Weights of a small GPT-style language model, trained from scratch on English Wikipedia: untied embeddings.
Each number is 500 + 50 x the weight over its row's rms, rounded and kept within 0 to 999. Layers, rows and columns count from 0. Numbers have three digits each. The size before them is the row's rms in percent of the matrix's.

# layer 7 MLP down, 128x512, rms 0.218, rows 0-127, columns 192-255
101:572440483516576527465491437411420446495469521446480498582468555554527464530531573489519473556516492501498462493515541526499498484509430552521560461470492513533376545439527521561497449504592466
101:512470521507441497439481492499466511561528468550519502488482543543491464500593458502481506520465474479445517541560509435424468520553502453527502402444482551483513558430491480538481421517473437
104:492487471455562557445496523520464470550451595512512512522441577399513544568481458458524475501541493400518388459488400488507534568456491467454563496501458558448439504569565414526489420538490469
100:560524479589473564454458512546516517491427449625535504447481491482528515505528465458416531412430526448577462531515496521469511471511533499453549542526428552509469438543562530551489531484487577
101:484469474543483548526543557532595468516458516516518490584537485576551424459518448586582501507362564544423530448525435483531507448581474485478604554451529541505464574492463534517484568451583510
098:529503497544514549538501484523504546478490620507480501553446583455496473402593552491528499532455523556514531566467516535489528450545572478546591541497551569498528478570491568504485629479441541
098:432411493552503545458583554445458564567424507538430493564419566446544430456570526545496483518533530442511604518547424485464527523504528426527519484553608488567506479531542461435510482449508373
098:543572491482532448590431466524624666545370496452498531518463498477485540533461533508460523475466452518472579470479454524579569592458439587514534468565457439492468606484547455494442493571526510
099:497506435517500452391451455569512454425534474522538529490516527418341437510476437427506515532561494562593529489500498464465474448479562418449574477508502445487525536554562498506556538473471381
095:579482521588504514388477434447549596574499542365576402536428485511587490542486406491470540503544486424429527462576527506506533460586467486593399568526582577432641488439537476555475554524491520
102:524558427471477488399588535472538466467483471512548431550535399531570596510545487505546603502427469572510415577523517535572579500517608501429480539476554452467540501519577447512544507529499573
103:513512474553508502559476491494602492496451472455560601583417505500489530506481473547493464495454526475519539492550533519543506591467472513489529428483446493543511374541467520516542478524483481
101:426501440486589507551552490474466517499581414497556532419527508381503522511484598532392526515548486511505578489510434514495568516408520498554594558509504588494577436441578529558540455585540475
097:368538565486519564471383508479424491536511573508504557470559578548534569478528643547493507518494457478469490419488567423464524575520519484482511511453461480547580497567516520518474500476466534
093:473498521562456531378412567509442489439481616481483510600442516474473479451550501435566503568450406495539450472499490494552527551551441489548462472483487582499540580566512557496564574439567483
106:530533525427453500442490601516552514548563520479479501463473466453432534448621494478511481564471453489466487454430522528498608557521410424362527472554535427453492492474493525442488495442530505
096:539540511504465488542439446533527545465487566437493515522408498461580535545463571507533514477510427525419549546540538517458529504527496442558464486497564518503532560563525485486435496502464397
098:431534509469539544605453452459405484416493543471482529505525502448440476494408638540569546411423512450430525493557533523511473496496588349565517518486473501427492496446548524539516536528516481
104:559419512551535481478462492488473555512493407588379482472553413526429465563544486502451484488485489477545404524464457461490454489526583473572495394487567474462469459473596477517493511550489478
100:454497476530455566527538460456470511494527487560477415518414423584433477442586512515494493425557518527505479589551448580527440474484559498485572521406459453534497473435495377529522528521522550
096:474466461643462584507557516566519520479457441490544610494515504562558520525470453499591493475517527513506556484411402456612513415541528473549467512477561503521465517498440427508542470683529545
103:526484496426545377443415512494471504607547433527483551518464481544542577499507515546489502549500509544536465518432480482482434515532566540496508607601494508475502532502469539525444625566528501
094:372521502452496614565450571438421457423380510483444560502488425429468503459557508519511458514366463420631456493459555418568529545410486434467520463519558545455521396492496447500401564500608552
102:472583513493522452538511488562546472515518482489525501653482498495496396446441517563591474490480443537473515536561461530497513466516417494502467452537550409552511529508537543451493508480555616
102:418542450513395479511511560494487485450410498523419540483509461527578505435507557519539420546517509452527461529469542525493547516498548506493462530481493515478470531452543597460436551487458525
097:505543454458527564442453541484498491466476426410496460415548516632509391497522501627481517432551394428510451498464471471454530455463428458465477483511594498466481550484469463503472517529474496
100:456493565479479450576495592433567508536499472477531599534505435477414475478538465434482480402503526419496536426491514564483523498444538593474451582576459499606365544508512566501506546534538511
103:445495460473420484530581491527394564509542557467471472535515525459449484476575491502466509485544540439542544472585574446402618590519512500543515452542432540547421519539482558428568408371573564
098:652494524469566502443561476491532530507436488464575477501534435530522474558476565467487424513523487583487543490452533545540419441449473412457478483472540433506505498520462491492473477500477607
101:538450375398511457548455519492518512457419542447503438536460537554486596475489535457467509441493520464499541562430515484486464511512468523541555574493365474481488583510449549544563572486531553
093:487480515522482365455517593562522449473575496506527495491505432494559555529367497517544547513524397405553492479429466509493522606434429480412458567624526536481530554456417526580537575520451516
098:479536488522490551467505514481513460449471451587439557467470459414551500445482555487455557536445495508581528454457481607466453554511559516457551500431574538501538551546492517501443478603513541
098:463457450494480557536478529492459476496482462459563520490525541413479503468516448420571553542476435476524412600479444526496563421433541563474501495541520480521489596427426559575443447512579545
097:465500562454558503512491461536532450524479524468492428504548559569485444528449557519482494495448539546573556480521503552568616503417522476484565519541471452524503531456519519504474604452549464
103:411484467504474522482483410474393515475478500488473509572487494513436476477540421554530385510455513503426531570453456488484506522470475470495550498521475547488478466543445500502482476417446522
101:453464427544482523511555574441550497488513469519475422385453391476472521567523525436477478407460464364539499440461509447529495553430469514630463428580441449506407392468486555449527486450440563
101:515579479400542480536489410595536459530345517537420445525435539634524531473528491508508545419471507547511465516461554419582493488451452496432404581467475536504465503450520514526503572476530459
101:414505601486549458527469545550540424422526455508545481530481538509538445530456509512527461575531472472544526384623471472427440536405504521520490473454466528542525507549555464558550490508602441
095:577430493522515454494435500534500503506411486475500598503582442445536563449621513489502522511484574435466473514451445495494448536561550547561514506503519469513530442418481442566478438462575526
099:463489438447544408484466558541503468476516480525527478513467485510607562490483510487518576484596489576482490374523479496489527563530457438473423486406515519532500505471426522567488535568541408
094:539513558487511490460488531518551476483559536578481451528604535447476602501475490471434456501459494435554512522497470408456517513543471643492464469455425590456501528505466470512503482511506524
098:409449430459454490474609545548483407506533486579478500446551575470502511576408560474540457542457497461478423450452478557469479502451559503523473462486556411549529381526416523561613503517529570
103:584478450414500419418495391518460439430431549452546509480558467505446501447585606562465534562485438520462461530534564518576515502424482475362596553520557477485478479444531597481551433507500551
102:517559493516373556484512565597549513489522583595511564514468483554474487490543515550512519403502523458531549428547494448492546439581446527475503497520496361471513477570377519547550549527502488
098:619538490427416438478519536487594502495410520475591489489487425424477500477419544540581512505562535485439482510393469520505577447557467504504472543508395537588476593642503551435423578445532486
101:474482539549532455459510507561474491496525486518438536512472514467490489471433485474519458437466509529526540485493606469525586474488499525451508461533503505530493576503589487534373431497569490
110:502432543431444469541517518487418513464571556499438543557517556489520474431440633538539580448460581460409493548389547442460503446519430542526481591525500512511513473513574496490500470496606586
102:456583547585573496476553433471516526472529476509491324447524476364458443496549482461414557401434388479423517460468512545581514526556578516470587474456421466463587495509422509492528399426467540
099:459490403514506567571449457520571595517515416519472544454438556506553448546556513516526462500556431573558472553514440459511589503467552473507450472535423511531466651390493492528526505450543439
101:439479474465534570473523453453566503487482496476456486480541499379544522496462402496483557494508475548461528503466471539543460546477623507638436537553493365553462476572389579442457488452458550
095:532523550524472515484491571487420490529499535483456522487505467612527440434504556501500442486540500536569565507440475514478450526541541411498463484516547476537430559550500496587541483530523484
100:400470533579557524486511452517578507551449467485600469463532525485594490506524541551428440445567564481479488518587542422510501548532494519471475541501473504476570473501503448483541478496605474
105:543495533525574502464498522543479574524560488455538446582490594538530516469515449605538494470559431502476543505523504428558539427608545528494432553511539515485465615490525481462430482493423493
096:520492580525555474525575489462532453515514486502539497550672509527522465520506456486435471468444488436471454452527466521492471490382466530582598543524441526578513477457566508506609544468384579
095:496473523532433500423558497481399564609498472481464430433496537437492525499441468437561510557433480510502558510448585467526477550516494559529467522493487513475525513567574544517463516493540544
102:413495482414590414546549473497478536507519510485502540462568420512517497511434517486504499507494489348551450469483473498484473485526501423422457424439513521453387553475482581490453494532524494
098:511524424584463391496483542562533503456448505428480514512539604512461531558401531455530530518473483511473538538484543523502608511455526522493437466510480510531485526414496462398491494606418506
098:481437519511624425531570506562557472539474581471452460451399426482541556507524433503514571514553482488492458556506464501488547511479554504451579517568545489523460427556509481486516492496563562
106:598462471488454538359565495460461497460461535493396552535457470475435448467475477450493375519440512472463563527523501406477540555442476474567506487560570454464473470491616524552539467521577512
096:520477506500536523509496529603533532471491503482511386465515504442536537511526561485587444459533465522506515526481489504513437486532539469425449471558520479567587423489473437495459463474533491
094:540568540439543527541587526511529507474438473549604532477513573500527516539336524487488392387502553535484535509513478516509429577501508489616437470479476583559446501616506523401518448504462468
098:473537495544438395513488417494601522613467463589483587565491566430495494545468541646500458509535464568515464453477529505541443451474408466465457476485448538468572508489536500524544414484481574
097:504526613551481529537518409457530525512489545497489519504526473525526461446412543512514562512457478478499457472490574542571503576473447493507512428473457468381449414467495515495536457489458442
103:488455592530424485446554511532393478451487505632524506484444574464525502462521485484414466539418593486503532392567553456521466438564540460538501531465512519482453542528541516438419455521465474
095:446594525494487481540506617538529448543527492508572500452558457493546602484487465506575429439460478578512507517508570635470507438519558604484465469557561537616477449486478516556567528472481434
100:585477508493510420522545453514503444530539339564490519534475544548452466519548537478512523438538507439554475551414471527480519473520454489562605420461553396455470530525490466458524454504401518
099:462597396559531472597518468393452512533467597507531464519521443420551446506446488544565513564471550507484474546591427475482413504499547485578471577532522489525482585497563541475447580495429532
098:471483463440433560517432440433591522560509446594507508449409521583485529450484486467492544511491516495490566489489493440494537524541518491570519447514462549550526569532490515504505427513487455
100:450482534505565507565502489444567496498488601386428493555508509492470558498546506462468535486482543523541466392593536433474467476453559567518510391523546504498476445589429526514500474496574504
098:533564616477460533446585507452465462522490567455560404478549523476524490590506489498452466455500400555534458442521496547516511467501493448456551489547516524454449569462535517478537528503505564
103:504526451510381468504638597500524495467459566562424430482522477535389463442536452490453488485528457473572469504546569529439481514530512504517527550556482554520452539535574474432477579507528640
113:445544487477528541541554471509533514543601504521560543510496475472532549549511556495506554351538492574473574510447499473489564518489462530473579483515475451452556588470529482458427483511588489
101:535542511463457467571573512481592455490396532502479536436541463467470444533409508461480437403554411496529503429541583475449492441499444470470442535482541421548524415435519513435439506555514563
094:517451529476444468493526408610435445515499538446547585441522567442474502508462505395481476467468463520493520493501482525488596526484583511480639551457466485505468557539536482489505554424390531
099:473474575493501567539574593468519545485435553564545522463545469545594514373415428498450486567495589535490393452580470558455551576571528429457487534535501458505476528556564535473461473538413495
104:581483558410508566543496404506528486556477491453516543487487550483518466565445444453487508452486424506465459519543509499514493605408492450464586468572359530468510465519483488528417522582597461
101:443492466466551487478530426512496545485588438574516531454436491538495591495485581542521462592479487509500382539570406549539510522494454425539455540523480464447384432477441431530452548402571511
098:561484523464443541442469458559493577474573467485482507512509495437449503491467505475463543571477572396406479514504468440471505493453489449436532574532485490542447490532475448462511596539514494
106:521469544460506474480441629549599581445520538594434464479465480529472582494482514414558486536468491464509504562491464381537492561483483444589529532594485476472536491403453531551547474529474529
100:539582536484520476482504557503516461546475545507544485395567564470499544496531419491584539450552535537596438508530569493478511448465416441644453624531472561419489498516583479478544515525525519
102:525464504528584549446533421375488403472453526512482467525607448513451490470486485461541472427520517523436433465545462500444501499536430403532434537449571517520430565496522453414564505434484511
101:465449316548500540624552461524506462445415517416432519584523455484507511483499465472567487487557537478512493492446547551556466506518596470452514522478522498502451415554553516442490581392477556
100:536528545393496560514541545508463509367436511478483521479451492414551567493459485498493490486498526467415434484519546403579384391460520482475507458576548474467542444496404388488515556534435506
101:390593536582502495462454549472538545532486585432466508513556484506560542437446470548431451446560477450540511453548423510516446496500481527526569434445587494485522579567566451488523504509433411
095:441539503603501551475492547364404529550501492467531569520518563528564521508457438601510443576494515460611539497438466418494463508550537523474490403517482498456600452507472561460553463499443532
101:529470523527567526461558452454517478489494562585590568479475495355528472474410469553415466517566494504582445556510569490421530542482471466471544506468475560513510485626453504407500461429449491
095:580498415504511458451509506482393541464443505487546439459434479451456486479563493480467463414479476501495606514488462499478448481500448451553463539485537556466524475516476513525510471552440518
104:505442490505483474416561511422445546444462455472533527451474470412507487566529512464440503441452524503461547457516365463578532493516448462445433535452523589455445467556467520481544455439410446
100:480496530541468533570555513543573467384526471483504491555518441450440524480462392556497490468500495514468559528461529550595525435487370476456488493528620443379517458448474558394527575566487555
105:482504477541561519556470503547508452454514460548462476494543554508515482568411544523454407584477440475557500452516456577522549566520561550564491502532423464424572419427461459562473499498546511
099:492503487516458542579407498436517456539592493606477552477504417499485534512557574450441472570524528527463486482571434461410476497547498512405463505530489600485427385401529496580444498499499504
098:541414425526384487507510514455474449482485478557526481508457515555534493460543510485489491587486404554522493412480529495472477448437552489463577548572518483514393486533502577521548583497501551
103:512435510497448568479437498534469481510567536535433505560494516524557453505485476468475502497453423560443452500563537488469516464455458451524536520512470577528608596524577529523534476549463466
103:462466526526530428460520477403527544508526484443509526506450519407543550423515496478443423496530403525552502466574508508525439520560440568540521613592530475394511491504581542404457464455441520
097:539543507496481532506396515449520495560564492465521508517476521505525423453428440514463527504599559520541536590460431514529552558498540508453432451492516482539545410544488485507548558410514517
105:515478526436433460512534517518525389524398459513547479502437455596522497516553486550519582470491480504500415470466429469591476536533527504567561432471490476512459467428584529454444497533484467
102:489516453480490488451548439539509480532484485510466622498446460548431347533461518522450441471526499495406508448496455544373486535412468506465509379512478513563522485493450481523433607552433361
097:510491532334540443497454516532512461386542505440446416492478487534480447493450532513545535534531470525460521535584519524475494481482514514504581534514539445493427563427566421522527602529515552
100:596522487399363568506482495392563554487519467482496525452450553570530455418552441426488501549438527491521440525490439506499485485485442472460513488443463474545467442488489522405390563446480445
095:561470510433532525525542657439587462474549511505542478575578533548485453553479583486489534496568471584498511496558456488468471539633525455440527542546551499517494424466529588474458506526527508
093:509470472464426446551536534515512458495534475522479535447500490370512456553470504541563547592564499577559524552491445464498482436328514468536557464414518488564389532448536509485494578489468473
100:460510513498496549514518504430507468540558458451537572459459451564428543431538566498518440525488535385452557517562497450450406540485455406429525496538500492455528524549554525484504485425478488
094:486525576504530431439436554518486596492464448510458429510538534549448565526476477525537475508461446532439562466472500498493624411513562517485495563444462529512516575399585463334538467544459426
101:516525510538470597505587456461458523481368514495524469510484556554485526466529475576553554529494461484465480400588495501542467430480494509438509513534470541561506542495479552552574440526484484
098:508520466531406456558580480442551394536481432517506563542576448522545535501526538477525461490551472504482521459474506548561420595418458460480466415507537505575490528532500549496434445548424398
094:446569603549551428512499490447541609510485497473462527457478512499493478551516637436468481492582531489460444491572532515533445538484560443510507482490463509463573407454557454484487630482585403
100:458540476487483490566496548498536493521572503511484507583476502595522452511500535502478452431578515453443454455443520529557526491414548508523518452481506450493491586484519551450387506426512560
095:512481412553525518513549546606543427517479450484488520564497587557416566502494550501491567496483572462470501403432485469507421532566528465561536510503516444429516526425492450444541457485481466
094:499387525542472472450448553638473470572495508418481519573490423468509538412488510599470565593481554469558432428549541413517540538489472478557474515531562524504484514464515536474536452468508506
093:482540516371408487539454559521547524430469522442639467532460447608396468473463505524599486461529534488531494488596518532564616484554527475451479483435456465433506474484507468502523480518488548
096:536480464490452517506557475511511483527442473461555538427471484536496540571510493448508632477486515493551499501436485482544527488543546518573520472512446572419442482472488488543500477388506362
101:492477441501478481582430453464576517510534572533603433506413463471464546458508523467556505518471541546467530546390553549501548538580562457425520522474396496479509498493527451502458560530509562
093:536537477488370521482512424486516555486408561508535476532479521567458469591400558510517535480575472505458549469433533464444522518444491534433495500505446543554440517428473507548554487498451498
101:461529407439458504511500531478366567564513546611459342542520498461515606526427536462549546459485457429587494532491471565510556515555460447500499490505544495449497505472545612562363462530446511
095:479564597466506522545543530498555482651495451559571452476493368547534562563421535525490468529475479547535472444510475467387524468501547506416522502491505503525548452518546537469452535395475448
104:539520540473519495540526519553496450460603494479527444473522437529492556531581500507503527501480501535580552478531441497537404402425488447463516435478439442546386432438549451540557579617483492
105:479451455599469526544444562484508463513476443423461534512521533512518529414398623468471397524519488494550500437502499523517433477518591645503581460480456508523587522500531485487419431491554558
095:557473569541401558437411478521425532432508504464502531455468539450512555466457460429461555522528434546456485482528527532538530561465494492559590468588485517482554505411538515565497429519557454
135:532597575539557504492510489540504525473456438540466447524399406558387451368482503486434475493320459564476473553506529482496488496471548422545460494510539389493513438515525523533519554593391581
107:515540515493500433519466562474529493549462452534535578381532543513477448499574356494499520529520466582459516461567533597507532487526555549457485497439526572475531428426421551494553564451569520
108:419524511498471567490441428451422435511546573610447422536559478563573515488538504498483481427491483507404567547526448583483472548505563434466503508528386461471506450477421529472483433460565459
102:498535462535522533449536463573444565448528428548439462489497499412489557552541493459496455532480413486569601517454527488488526542574519511516518583542540452474531571460560508405532546550478553
100:449494555442550426495501519454466526413550524565500549472533493476524460441446444448518519543454516427586530537489418541581462603554515578450480466492456457481515478495619466519506459438525602
093:529578554501539498497575448469506602443449498565491506420540553535535556529496476624534485506526508569505503499501589606481524543502521504491504508464519445575515477591494514472580533517558482
101:541525490471426467445501480508544547519532590537479434429394435572434546479452467544464532503560445500540456453564480487473618508509457522561569475525490403539489448413522493494600599467607483
098:525649519452520458487498594550616496517591450537396648436505540482552412504506488462460414509521516517461483538433521497484437550463442430522550475488458552479508510483440439565484488574501558
100:493579570470456583499463482531562457490518445470483498586529506469479621494474514427592455452480550465500484478457511518463439393475446514514575512483531528364541439450492437516516453587511496
107:489472480508520576546465556452600523559462564484452530569520487510542569426539473436515540513506534529476546547433524476503540460501661519479422519519433529554547496540517543489530527553569382